Each number is 50 + 10 x the weight over the matrix's rms, rounded and kept within 0 to 99. Layers, rows and columns count from 0.

# down: layer 5 MLP down (transposed), 640x160, rms 0.159, rows 221-302, columns 0-39
# up: layer 5 MLP up, 640x160, rms 0.159, rows 222-302, columns 0-39
down221:42 58 48 48 59 42 46 38 55 51 54 63 51 58 34 51 47 35 46 57 46 51 63 42 59 55 34 30 56 61 63 54 53 44 49 52 45 54 38 41
up222:64 34 75 58 44 40 54 66 46 55 56 40 47 38 46 44 55 61 43 48 73 47 63 47 52 46 32 57 48 42 69 39 51 46 58 43 54 46 55 59
down222:53 49 65 51 71 46 54 55 51 72 55 45 70 54 62 28 48 75 47 47 67 33 61 51 69 55 32 54 70 22 51 28 61 49 45 57 49 61 33 50
up223:37 65 46 52 40 55 52 57 60 62 41 53 47 57 55 60 65 52 55 58 54 56 48 37 52 49 40 46 61 44 57 31 35 53 45 49 68 54 75 46
down223:64 46 42 37 67 44 37 49 31 42 47 55 55 47 51 55 55 49 43 52 43 45 51 42 48 56 47 40 49 58 51 57 77 50 51 62 61 68 47 56
up224:70 42 51 38 46 40 37 44 54 41 63 27 60 52 62 55 40 52 33 48 43 48 59 54 54 57 34 52 50 61 42 37 56 58 50 48 57 36 54 50
down224:46 69 50 70 55 50 39 62 59 63 58 49 41 41 46 48 50 52 50 32 67 59 43 52 59 44 55 45 54 61 44 46 51 37 53 44 55 30 24 49
up225:32 70 52 63 67 67 46 50 42 53 56 48 51 52 56 49 43 61 34 45 47 55 48 31 37 53 60 53 55 48 47 49 64 42 50 54 55 53 44 51
down225:62 45 70 54 51 41 54 46 48 33 43 53 43 49 45 31 53 63 39 52 60 54 54 63 57 66 41 42 54 49 35 67 33 45 47 77 46 59 62 36
up226:50 54 66 41 41 53 57 50 67 65 41 32 57 40 70 46 58 47 32 61 58 53 43 40 63 56 49 55 38 53 53 61 55 52 56 40 25 35 43 50
down226:49 58 38 47 31 55 51 52 39 47 56 55 45 49 49 51 60 58 55 46 53 59 59 51 60 28 61 58 44 62 52 38 72 42 49 59 49 64 46 55
up227:57 40 51 42 60 48 43 35 55 45 49 45 60 33 53 46 58 62 51 65 78 65 53 51 67 65 40 34 33 61 63 53 49 52 52 49 47 32 55 34
down227:49 41 59 52 44 71 45 47 54 34 61 55 55 49 49 49 67 45 46 56 51 51 44 51 51 54 49 56 61 55 50 55 50 58 60 62 57 56 53 44
up228:55 54 51 46 59 39 55 58 52 47 61 67 38 54 37 32 48 56 54 45 65 49 31 53 57 46 58 37 40 49 42 39 45 37 61 57 54 50 48 51
down228:79 48 40 42 53 58 40 51 52 45 54 66 55 61 45 54 60 53 40 50 62 52 44 43 65 39 41 58 47 50 62 52 37 35 40 52 40 51 42 75
up229:47 57 62 36 42 56 44 45 49 49 63 53 42 41 61 40 40 53 42 50 68 50 45 50 57 50 53 53 79 34 57 48 43 57 43 59 60 46 43 68
down229:35 54 38 40 50 36 55 55 53 51 45 54 66 29 46 33 55 44 50 55 50 37 47 56 38 37 49 62 49 51 37 61 49 57 28 50 41 47 46 36
up230:57 50 49 47 48 44 77 39 41 56 46 32 48 48 37 31 49 43 50 43 38 47 40 62 38 47 33 51 54 70 50 50 47 57 54 47 52 51 49 63
down230:37 33 46 44 45 42 54 36 64 46 58 74 44 58 46 68 48 46 56 52 43 56 52 43 48 47 53 58 43 31 57 36 40 42 46 53 44 51 43 69
up231:43 70 63 53 51 60 47 63 29 50 55 64 32 54 40 56 52 45 37 48 52 50 55 57 38 54 47 57 58 39 53 52 49 55 50 60 59 62 35 33
down231:36 57 59 72 48 70 50 47 50 36 60 60 45 44 47 47 50 42 54 37 49 53 49 48 44 46 44 49 35 64 51 60 47 66 38 45 47 51 59 44
up232:26 63 47 49 50 55 64 56 44 50 60 46 54 60 36 53 67 61 55 41 68 49 50 52 56 58 74 40 54 57 23 40 37 53 63 54 49 32 27 43
down232:48 48 56 43 37 60 45 41 63 36 47 40 45 47 38 51 59 54 49 39 53 37 64 49 60 49 68 45 57 61 54 54 63 62 41 41 53 43 51 63
up233:51 41 34 53 54 41 46 56 40 50 46 54 44 49 32 46 47 56 28 58 35 52 68 81 54 54 49 46 58 44 59 49 51 57 42 34 62 42 30 61
down233:58 57 60 44 45 48 61 47 46 51 33 34 43 58 54 42 52 39 65 54 61 50 46 56 37 52 47 37 35 55 54 52 35 41 55 49 51 44 44 57
up234:54 67 52 55 27 46 43 37 47 51 20 68 61 67 48 51 69 62 43 47 58 24 37 60 50 46 47 40 59 44 47 53 54 54 48 56 61 53 72 59
down234:52 46 47 53 49 57 56 32 70 49 45 43 34 52 60 36 70 47 55 56 77 44 54 44 62 61 49 46 55 51 23 36 49 56 51 61 49 46 40 44
up235:57 53 56 45 45 58 53 50 46 48 57 37 36 61 49 61 48 49 52 53 52 44 47 46 47 32 51 57 62 36 56 39 45 40 46 47 41 53 43 28
down235:52 35 46 53 62 34 34 54 39 32 41 61 39 71 53 63 31 30 47 44 42 48 59 55 57 55 36 33 64 65 49 58 52 51 46 53 56 59 50 40
up236:40 51 54 53 45 52 49 61 67 51 40 57 34 48 33 44 36 59 52 51 54 49 57 29 48 45 42 59 52 62 35 57 60 69 49 58 46 52 57 45
down236:36 53 53 49 48 50 53 64 59 47 42 45 63 51 50 59 64 41 57 46 24 71 52 50 69 55 51 48 28 49 30 47 42 29 48 54 44 67 38 54
up237:51 47 39 49 38 40 38 55 50 57 38 61 52 34 64 55 62 48 55 53 48 61 65 63 51 56 39 36 37 43 52 57 41 44 51 36 39 49 56 32
down237:49 52 52 42 53 63 42 39 58 46 33 53 55 52 55 45 35 57 34 45 45 57 45 35 34 52 55 30 48 66 48 67 45 50 37 72 56 57 43 45
up238:49 30 48 43 47 61 49 57 63 56 59 56 54 70 61 54 54 51 35 58 53 50 35 44 52 52 61 49 31 29 45 49 50 55 39 57 59 45 58 45
down238:51 47 47 66 40 65 55 38 66 33 38 74 49 61 54 51 74 60 61 52 61 50 37 28 44 52 41 66 46 41 51 55 51 40 27 57 46 44 67 49
up239:32 53 45 56 45 46 48 61 53 62 51 53 63 51 38 46 74 47 50 56 27 56 49 43 33 51 47 58 56 41 52 42 49 65 55 47 45 43 74 56
down239:47 51 51 52 37 43 35 55 44 50 48 44 55 51 57 39 46 40 29 51 59 42 66 21 50 37 64 58 60 59 63 42 44 39 59 35 50 53 69 53
up240:49 57 47 43 41 57 50 45 53 60 52 55 37 55 53 32 55 60 42 52 59 46 61 56 44 52 45 56 68 72 49 55 40 54 54 60 51 53 64 49
down240:40 51 48 46 24 44 42 66 40 55 42 63 58 62 38 53 44 56 45 57 49 59 56 56 33 37 41 65 39 56 60 61 37 27 60 52 45 47 49 73
up241:40 58 54 51 34 68 56 50 37 48 42 41 31 52 52 41 52 51 53 34 47 56 45 34 51 47 51 52 40 42 65 38 60 46 66 47 61 38 56 42
down241:66 50 32 57 53 42 51 68 44 47 63 40 28 57 61 40 38 53 60 58 68 46 63 56 57 75 35 57 56 55 53 59 51 52 35 56 47 42 30 48
up242:47 59 37 42 35 43 61 55 75 56 49 60 62 42 53 58 60 68 58 55 24 38 59 41 42 48 63 44 58 46 57 61 36 51 60 43 33 44 59 58
down242:37 48 54 65 61 40 44 63 42 53 56 44 54 66 46 60 38 66 49 40 48 55 55 56 46 44 57 56 48 51 41 51 42 50 38 45 36 31 13 63
up243:41 59 57 47 60 70 55 48 53 44 54 52 48 68 51 33 56 56 42 42 55 38 64 37 54 43 62 65 49 58 42 46 33 38 56 61 44 64 62 42
down243:45 55 51 69 41 31 55 57 56 49 41 46 63 53 47 30 45 50 52 46 32 55 38 65 67 44 47 48 51 40 50 43 68 43 46 43 43 55 29 46
up244:49 50 46 43 48 34 55 61 47 73 64 46 55 51 31 51 43 41 43 34 48 54 64 70 63 55 53 51 69 43 60 57 40 47 52 53 50 44 47 52
down244:40 62 43 36 41 54 34 53 62 55 42 36 56 34 43 36 52 31 58 50 37 46 42 59 47 64 43 56 61 56 38 47 53 52 54 57 59 51 42 49
up245:59 56 60 52 49 48 58 47 53 53 46 50 23 45 62 48 53 29 51 47 69 76 68 43 50 49 52 40 58 50 61 59 57 38 64 58 45 51 34 58
down245:38 61 59 48 60 65 65 47 58 45 49 39 47 37 46 66 43 64 46 47 59 46 62 55 52 55 62 35 46 47 58 33 48 72 57 48 63 48 52 42
up246:55 48 60 43 61 45 53 40 42 55 39 46 45 46 54 48 37 28 35 51 57 51 49 33 49 51 47 36 60 45 35 58 49 57 28 54 48 51 63 46
down246:43 64 53 57 57 59 55 46 51 49 50 41 61 49 47 47 48 66 73 50 52 48 54 60 57 68 54 56 58 48 48 63 54 65 60 30 39 48 53 46
up247:68 55 42 55 47 40 62 50 48 41 48 32 49 62 40 48 44 29 41 54 53 43 59 53 46 53 55 61 63 44 41 57 39 48 44 44 43 54 62 58
down247:53 46 41 58 49 48 54 56 53 43 56 43 50 45 64 40 34 50 53 56 55 57 57 62 63 44 55 48 49 56 64 57 52 64 43 39 49 41 57 57
up248:60 56 62 50 37 34 52 47 32 33 70 53 42 56 60 41 65 35 50 62 55 52 61 40 48 51 44 57 44 49 46 43 58 59 58 51 40 55 50 53
down248:70 41 40 49 54 54 28 47 47 69 51 45 56 51 48 59 27 56 48 61 44 44 49 52 49 48 30 46 44 45 40 57 50 43 55 30 42 44 68 47
up249:43 68 49 40 56 42 48 53 42 61 42 60 54 46 42 34 58 63 58 48 43 53 42 52 69 57 49 57 54 60 52 25 41 50 62 39 51 53 47 44
down249:38 44 55 52 52 55 50 57 59 59 50 46 40 46 47 57 50 31 51 70 47 48 52 42 50 58 35 52 50 44 52 58 44 46 43 37 41 57 59 55
up250:65 44 45 53 45 42 43 47 45 46 67 53 50 55 49 49 51 28 57 57 52 34 46 45 59 49 71 43 62 50 72 49 56 45 45 56 69 62 58 47
down250:49 36 51 64 68 53 48 40 67 41 42 36 50 50 49 55 49 40 43 47 54 47 47 44 76 79 52 71 54 62 49 60 47 58 42 47 39 52 34 45
up251:47 63 53 67 55 52 61 39 43 37 51 60 48 58 47 46 52 30 40 46 58 43 68 41 52 39 45 46 48 48 38 59 62 51 49 55 46 65 54 54
down251:65 42 61 24 57 41 66 39 47 40 55 41 63 69 61 54 62 38 57 49 70 58 58 59 34 55 37 62 52 43 66 56 38 52 67 66 52 52 65 54
up252:28 55 66 31 47 38 53 53 67 44 39 52 41 59 50 67 68 39 64 57 49 48 39 46 44 74 42 34 42 63 47 44 44 62 60 49 71 44 42 39
down252:25 58 51 72 41 50 52 44 61 37 40 65 56 53 20 67 72 54 49 60 51 50 34 49 54 53 41 43 68 61 45 77 58 30 51 42 57 60 68 31
up253:63 60 74 41 52 64 55 30 54 55 42 34 40 60 59 59 56 37 49 35 22 47 34 39 49 70 38 63 45 47 47 37 66 53 74 44 57 40 49 50
down253:43 38 55 40 45 47 52 54 39 44 60 62 53 33 57 42 39 45 58 63 61 70 47 58 41 31 55 55 29 44 50 42 59 30 59 54 47 64 52 48
up254:45 59 68 49 47 57 50 52 48 60 42 44 47 49 37 58 53 48 43 69 47 37 56 52 54 48 55 54 45 55 51 54 46 55 44 64 71 58 37 48
down254:39 63 52 41 54 50 50 45 62 39 53 64 70 42 48 39 63 62 44 50 58 52 49 34 41 45 65 61 51 48 48 42 57 61 55 44 67 53 41 69
up255:69 43 45 41 29 49 62 40 56 45 72 30 39 46 47 55 49 24 53 52 28 64 55 50 52 54 54 46 51 52 38 54 67 53 27 46 64 28 48 59
down255:62 51 48 32 40 50 33 46 47 36 71 27 43 53 37 52 63 40 45 51 25 44 61 41 45 47 45 55 43 49 53 52 46 60 37 44 60 50 40 48
up256:63 59 55 30 56 37 70 56 39 42 54 54 44 71 55 63 55 72 47 49 52 38 37 43 51 42 39 26 46 55 45 54 49 62 44 68 46 41 43 38
down256:53 63 39 56 62 59 61 53 67 45 51 59 63 45 57 67 50 57 52 42 50 31 76 40 49 40 49 49 48 87 59 48 43 35 35 65 48 52 40 46
up257:58 57 47 53 58 50 57 43 51 64 40 46 48 55 71 35 53 38 67 61 41 71 57 42 66 30 50 50 43 45 46 52 18 36 57 45 41 45 62 43
down257:73 35 26 28 43 44 62 62 48 44 54 74 36 50 67 57 33 60 35 53 50 53 68 29 49 39 47 49 53 44 55 40 41 41 48 53 58 31 50 48
up258:50 48 54 43 50 54 56 52 64 45 52 56 49 40 26 61 36 48 57 44 57 44 54 47 56 56 55 49 35 64 45 35 52 45 46 40 63 46 28 53
down258:69 35 62 52 47 61 56 21 52 58 34 30 41 68 67 51 67 63 37 57 47 42 51 56 44 43 58 46 49 48 48 44 46 55 56 40 48 49 44 55
up259:54 60 35 53 57 37 45 58 42 52 44 58 44 55 46 63 66 64 49 47 56 58 52 54 41 28 52 53 39 44 58 40 45 45 45 57 50 45 46 28
down259:41 40 52 54 41 46 56 60 32 54 55 60 37 50 46 45 66 63 50 38 42 65 56 52 56 57 58 26 44 35 63 59 55 53 39 34 55 40 45 59
up260:41 35 47 52 67 63 67 40 41 56 57 71 49 40 39 68 55 52 46 50 48 42 61 58 56 64 69 41 61 23 50 52 49 38 53 50 67 60 41 54
down260:45 46 42 73 63 47 55 58 55 46 60 61 39 62 50 40 50 61 66 55 37 51 31 56 59 51 54 35 29 45 63 51 40 59 62 38 43 57 62 46
up261:61 66 59 60 42 42 47 49 62 57 48 44 45 52 42 45 44 57 57 68 52 43 54 55 46 56 60 37 36 62 58 48 34 39 62 36 47 44 41 56
down261:28 36 58 49 64 32 53 65 62 56 51 43 48 39 48 71 43 52 41 44 52 40 52 40 52 48 56 37 59 39 19 63 49 57 37 55 40 40 59 41
up262:51 52 54 52 63 58 58 21 64 42 56 35 66 55 37 55 55 43 43 35 40 51 45 42 36 55 56 57 41 52 38 30 60 35 55 58 57 54 53 47
down262:59 60 44 61 53 47 48 53 46 56 58 41 49 80 33 51 35 39 35 48 55 42 46 41 45 38 56 54 63 48 51 39 48 33 52 33 50 43 51 67
up263:45 54 36 54 47 45 39 61 61 64 54 33 60 55 63 37 46 56 49 66 65 41 48 45 60 52 42 47 48 47 47 54 49 56 43 50 63 47 54 47
down263:52 49 39 52 50 52 64 60 65 37 46 36 52 51 63 48 57 57 51 51 47 55 43 70 27 55 58 48 36 68 44 68 44 41 63 47 48 59 43 59
up264:47 41 45 37 52 50 42 45 57 73 51 44 52 41 45 66 54 52 68 72 56 64 50 58 28 64 54 60 46 48 63 26 67 55 33 52 52 31 51 47
down264:57 47 53 52 46 51 59 61 54 62 60 46 65 52 58 47 31 59 57 43 50 46 42 48 57 45 57 52 43 49 50 62 59 58 49 43 60 66 41 56
up265:48 32 44 56 59 57 44 63 60 57 66 61 42 53 42 52 43 45 49 58 47 59 49 62 48 37 71 56 66 50 49 35 27 57 63 39 61 53 37 45
down265:66 35 52 51 47 53 48 40 45 47 51 40 34 52 67 69 49 55 56 59 48 49 45 40 55 47 55 40 45 58 63 47 65 46 39 55 53 57 75 55
up266:39 54 36 28 61 57 62 38 40 59 49 45 57 66 56 43 36 57 41 55 56 72 58 55 22 47 52 56 52 59 48 45 38 54 52 48 58 45 48 34
down266:57 63 30 43 54 68 48 68 59 47 56 53 33 50 71 65 33 40 55 47 64 57 51 46 44 56 37 44 53 40 52 50 52 34 40 35 50 67 59 35
up267:53 63 60 50 56 54 59 39 54 56 34 40 39 38 48 53 68 39 55 51 40 57 50 41 49 53 42 58 75 73 54 41 64 50 52 39 44 58 58 49
down267:57 50 44 42 46 47 61 55 52 51 54 40 65 38 48 47 33 45 49 60 57 49 47 43 55 57 50 40 53 42 49 46 55 71 48 68 47 59 50 54
up268:56 39 38 47 41 61 57 67 55 30 34 55 53 43 49 58 26 45 63 58 52 47 72 51 49 58 62 58 33 34 60 38 44 48 50 76 54 42 47 52
down268:48 31 45 27 54 40 58 58 53 49 29 37 56 28 67 61 53 56 51 54 41 38 48 41 52 39 37 47 40 49 45 46 51 66 45 53 49 49 36 39
up269:57 61 44 56 53 61 35 63 62 40 57 56 64 61 41 50 46 50 39 32 70 37 43 42 49 61 58 47 39 48 57 42 55 53 56 57 47 49 40 53
down269:35 50 48 40 46 52 52 55 51 33 39 46 45 36 55 44 49 49 62 53 62 44 56 42 45 35 39 53 59 47 50 65 59 46 35 34 58 54 42 44
up270:29 59 59 57 53 56 69 42 39 46 58 54 59 59 46 47 51 69 53 51 48 57 64 57 50 53 46 53 49 46 74 54 40 46 44 66 54 56 59 44
down270:62 60 60 45 56 56 64 50 32 40 51 58 59 38 52 52 47 46 53 43 57 27 49 54 45 39 38 50 47 57 49 42 56 59 68 63 66 43 44 43
up271:67 54 67 48 55 53 42 44 60 45 49 48 58 55 48 42 48 50 35 50 63 41 40 62 44 48 55 40 59 55 54 55 51 34 48 46 46 49 50 58
down271:55 52 34 36 60 58 37 50 45 49 54 53 38 61 53 52 44 43 57 44 52 47 33 56 48 54 59 46 57 42 53 40 68 40 47 52 58 47 44 29
up272:47 56 48 55 62 50 51 56 53 64 56 70 52 73 69 55 45 50 52 49 38 48 58 57 54 36 59 55 51 42 57 55 48 58 43 38 48 50 44 34
down272:42 64 44 59 52 52 83 48 50 44 51 45 18 60 49 64 62 38 39 60 52 47 73 66 62 59 51 34 41 52 66 44 49 50 60 69 61 47 60 56
up273:69 62 41 49 36 42 48 43 54 60 52 55 63 44 48 48 56 49 50 69 61 43 61 50 55 49 53 50 50 31 43 56 41 55 60 40 46 60 58 44
down273:40 53 42 44 34 65 44 48 46 48 45 45 53 53 59 61 48 67 55 46 44 69 48 36 62 63 51 58 53 64 46 53 61 47 46 34 50 51 62 46
up274:51 73 43 37 59 43 62 54 56 61 38 55 35 37 31 43 50 72 46 44 49 49 50 39 51 66 57 64 66 51 63 47 56 58 55 30 53 38 47 30
down274:54 38 55 49 39 35 47 37 46 40 53 55 68 58 51 44 48 55 36 41 47 38 37 44 45 39 47 60 48 36 32 42 39 65 61 58 59 50 32 37
up275:54 62 65 40 43 45 45 53 61 48 57 65 59 52 55 65 47 35 66 52 55 65 53 41 58 53 43 64 41 51 46 47 40 59 58 56 40 42 40 45
down275:48 49 53 24 32 30 54 49 46 47 58 27 57 47 48 68 37 52 42 57 35 47 33 54 57 50 51 56 34 42 44 50 37 28 64 51 36 44 47 52
up276:57 70 35 31 33 58 39 67 39 47 55 55 36 63 43 49 53 11 47 61 61 59 44 62 68 62 51 42 55 48 36 42 35 48 64 37 54 39 46 46
down276:51 41 41 48 46 41 58 60 43 45 58 60 62 55 48 52 47 42 44 58 39 60 55 68 68 54 46 33 61 51 41 40 50 52 63 39 12 67 44 41
up277:42 35 75 42 52 39 45 55 49 55 66 42 36 55 47 47 45 58 62 60 56 43 28 61 61 43 62 50 48 49 58 45 55 51 51 61 45 47 53 46
down277:51 50 51 57 40 41 42 53 48 36 35 53 20 63 56 60 40 39 48 56 58 52 46 55 46 65 59 43 45 46 53 54 45 52 48 43 52 53 65 58
up278:56 63 51 41 55 28 36 43 55 54 50 59 41 62 47 49 62 56 53 77 41 64 48 54 60 39 25 46 55 60 54 43 40 38 58 53 41 48 45 47
down278:53 45 51 45 29 60 55 58 45 49 41 67 54 36 43 43 59 42 50 56 67 39 55 64 47 47 42 53 52 60 52 44 38 50 64 44 42 30 53 55
up279:39 47 48 53 61 76 59 43 41 30 57 45 54 53 53 72 62 31 44 68 44 59 52 52 51 45 46 67 73 49 62 39 43 43 59 44 62 54 51 60
down279:40 42 53 47 39 43 55 52 62 43 41 54 42 53 57 55 54 39 56 50 68 56 49 67 55 64 39 49 62 44 60 66 40 72 54 63 47 59 59 57
up280:49 60 29 49 72 32 42 49 57 72 35 61 55 53 33 58 44 39 64 54 64 47 54 58 51 70 58 53 47 52 55 49 41 57 46 49 57 42 55 55
down280:61 55 55 51 46 59 37 39 70 57 67 59 37 46 55 48 52 44 49 63 57 46 37 64 39 42 36 57 54 55 49 65 41 32 31 59 67 49 53 67
up281:63 52 64 53 33 46 71 61 53 59 50 32 53 33 42 51 55 42 35 57 34 47 52 58 45 52 46 41 63 81 54 38 50 28 46 68 41 68 47 58
down281:59 54 34 31 34 41 34 37 66 53 59 57 55 31 47 44 49 60 60 54 54 40 32 65 45 46 48 64 46 57 42 34 43 33 33 50 57 38 61 48
up282:48 49 40 46 72 62 56 52 59 41 49 53 31 48 43 39 50 49 59 46 59 55 43 58 69 58 56 36 50 46 41 42 62 49 65 52 56 44 55 41
down282:53 51 62 48 46 52 60 56 53 61 43 64 49 54 45 38 43 29 47 50 41 40 54 43 56 48 42 52 55 56 52 39 59 59 59 49 42 47 49 56
up283:50 61 41 36 52 56 48 52 47 58 66 51 51 62 49 37 47 53 40 54 61 72 48 43 51 36 53 49 67 53 63 33 62 42 44 44 55 48 40 50
down283:36 54 59 48 51 56 43 58 48 38 62 51 53 58 48 43 40 73 49 41 41 56 60 47 57 47 48 41 59 59 44 25 40 53 45 36 57 47 63 50
up284:43 50 50 63 53 51 65 47 56 47 39 43 53 47 47 37 42 47 30 46 44 55 53 51 62 64 40 44 60 62 60 50 48 49 46 50 45 67 48 50
down284:67 35 49 44 53 67 48 43 49 55 53 58 48 47 53 43 37 63 59 33 59 51 63 68 56 70 56 65 63 47 46 62 38 59 48 47 40 53 53 64
up285:50 40 62 46 54 57 46 57 53 58 37 20 40 48 52 61 71 53 48 49 64 10 63 40 58 51 55 63 63 44 48 55 29 45 46 41 51 59 60 58
down285:32 28 26 27 50 52 54 37 64 61 45 61 29 36 30 46 49 42 37 54 57 78 43 50 54 76 55 41 54 64 46 50 53 28 46 48 43 35 62 50
up286:43 34 43 74 33 44 51 42 60 78 38 57 46 44 57 47 46 53 52 60 50 54 46 65 51 19 47 50 43 59 39 65 44 58 56 48 55 61 45 37
down286:34 47 48 67 36 54 70 50 49 64 53 45 48 34 35 68 55 52 44 44 39 75 48 39 56 54 62 38 39 43 46 51 50 44 56 58 54 39 52 37
up287:63 48 60 60 44 56 58 57 60 35 68 60 58 60 47 61 47 52 48 60 54 45 52 72 46 59 44 40 47 30 63 51 65 53 59 39 47 50 56 48
down287:47 50 47 55 50 43 46 42 49 49 39 52 68 42 51 50 40 52 58 60 55 46 56 37 55 65 62 56 48 54 44 62 62 55 50 46 56 41 50 48
up288:42 66 62 62 61 52 65 66 28 66 58 65 40 67 54 36 37 55 67 39 69 60 50 37 57 47 39 49 63 44 55 45 47 44 57 33 34 48 39 46
down288:56 51 41 51 46 52 37 63 64 58 61 48 50 35 49 55 60 63 45 45 49 46 44 49 41 55 33 58 40 58 45 64 59 51 50 48 66 37 53 59
up289:47 42 38 52 36 42 76 65 50 59 61 62 54 61 67 54 52 62 39 36 56 45 45 41 44 68 38 47 50 46 61 37 59 35 57 46 55 43 39 58
down289:56 51 61 66 48 57 65 43 56 57 53 53 55 56 47 47 54 59 60 69 75 56 57 42 44 46 29 29 58 49 52 61 49 43 43 52 60 37 48 57
up290:58 65 56 43 58 57 38 42 53 48 42 51 48 48 33 36 50 42 38 57 72 41 34 38 49 58 60 40 35 55 39 53 60 50 47 54 42 40 56 36
down290:52 48 67 70 52 45 52 57 59 57 58 47 49 52 64 53 60 61 41 44 62 48 36 56 52 54 56 61 49 53 42 48 34 52 50 37 61 55 56 58
up291:59 50 43 59 63 53 50 41 56 61 50 51 51 40 41 60 64 52 55 52 58 51 50 59 45 48 61 50 56 52 38 39 43 58 72 51 53 44 43 49
down291:48 54 41 70 60 42 57 51 56 33 48 50 49 60 44 44 61 48 71 47 58 55 44 44 53 41 43 46 55 43 53 59 46 55 38 43 55 54 56 71
up292:39 57 33 53 60 62 50 53 48 55 42 40 57 54 49 64 57 58 50 49 42 49 41 47 46 65 46 58 35 50 51 56 57 47 49 51 47 45 63 49
down292:43 53 64 68 56 48 33 46 51 55 56 61 37 48 54 30 49 55 43 50 45 43 27 47 52 54 44 52 45 38 47 51 58 39 49 50 43 48 47 56
up293:48 64 67 47 54 47 50 35 47 67 46 57 47 51 62 59 58 34 38 60 36 63 54 52 45 49 47 47 53 32 46 49 45 52 58 60 38 36 42 22
down293:57 46 52 37 60 54 51 66 39 62 68 52 50 59 51 63 57 57 49 41 45 58 56 44 55 31 75 48 60 45 53 40 28 60 48 64 69 30 50 46
up294:58 53 47 50 42 40 66 51 35 51 42 53 40 49 54 43 51 26 53 33 45 49 56 67 64 42 43 44 64 44 55 60 52 40 60 65 45 39 54 45
down294:53 48 55 56 43 65 49 49 48 50 43 37 50 55 62 42 50 58 54 68 49 42 39 51 55 47 62 44 30 55 52 49 46 46 60 55 60 58 36 44
up295:54 57 45 38 55 40 47 57 49 51 64 65 48 50 42 52 60 65 64 53 69 47 56 59 47 50 60 32 47 45 32 51 45 39 66 59 60 44 45 31
down295:43 76 64 46 58 51 69 56 65 45 53 64 47 67 42 53 37 40 68 43 50 42 48 40 51 64 42 59 53 46 54 62 36 30 56 58 43 35 57 47
up296:49 40 70 57 39 63 41 41 49 44 57 34 58 62 51 55 52 73 35 17 53 65 56 58 35 68 57 29 47 50 63 42 71 59 41 55 53 35 47 32
down296:07 56 47 55 56 43 45 37 32 56 36 46 71 54 67 58 59 58 53 56 52 53 62 51 61 37 54 56 43 29 41 47 56 43 53 52 64 56 40 47
up297:41 45 41 60 40 39 28 52 48 34 56 59 40 54 45 11 32 40 39 54 35 57 39 65 60 46 73 45 53 49 41 47 47 49 76 39 42 32 35 45
down297:42 65 60 28 36 44 36 43 46 48 59 61 37 47 53 50 45 70 44 54 64 55 64 45 58 51 45 50 56 63 53 44 61 49 39 44 47 53 47 66
up298:38 35 57 66 40 64 45 57 65 46 59 64 56 73 43 59 54 63 52 32 37 67 58 42 54 49 39 38 34 54 48 50 57 56 45 56 53 57 57 49
down298:44 66 38 50 61 43 56 51 58 59 51 64 39 39 57 62 43 37 45 57 36 43 31 52 39 50 35 57 48 37 69 40 51 56 47 59 57 44 40 59
up299:59 63 73 65 52 27 32 62 48 57 39 53 48 45 69 51 67 49 51 45 55 41 59 47 27 47 64 48 54 51 55 43 44 57 61 54 41 38 59 45
down299:52 45 56 53 60 50 66 47 66 41 48 63 39 58 55 56 40 60 37 42 42 57 50 55 58 52 22 60 57 38 51 58 55 55 36 38 47 39 38 37
up300:52 50 57 40 53 51 34 27 36 62 42 40 48 64 41 56 41 62 51 57 53 60 69 49 65 41 65 44 58 55 60 58 29 74 39 70 55 48 45 51
down300:38 59 40 60 45 39 62 45 41 54 60 65 20 58 42 57 45 55 52 47 58 25 56 33 57 65 50 24 57 14 51 29 58 47 52 60 78 47 72 58
up301:50 41 56 66 49 65 56 36 54 36 62 58 47 60 29 36 45 48 45 64 67 49 48 47 46 49 55 50 46 53 46 50 41 41 34 53 65 41 41 32
down301:53 57 52 47 58 51 67 46 46 63 58 49 60 51 24 53 53 63 51 57 62 48 42 51 59 57 57 53 54 38 11 50 36 54 60 37 46 45 46 53
up302:56 46 47 47 68 45 59 56 50 60 52 49 62 52 38 42 25 70 57 55 47 48 51 54 40 21 53 41 49 51 61 46 41 56 50 57 35 58 67 64
down302:53 65 42 42 39 39 74 29 52 40 51 37 35 52 79 30 45 37 35 64 62 49 43 47 61 66 54 34 41 52 44 66 39 44 57 52 30 65 68 62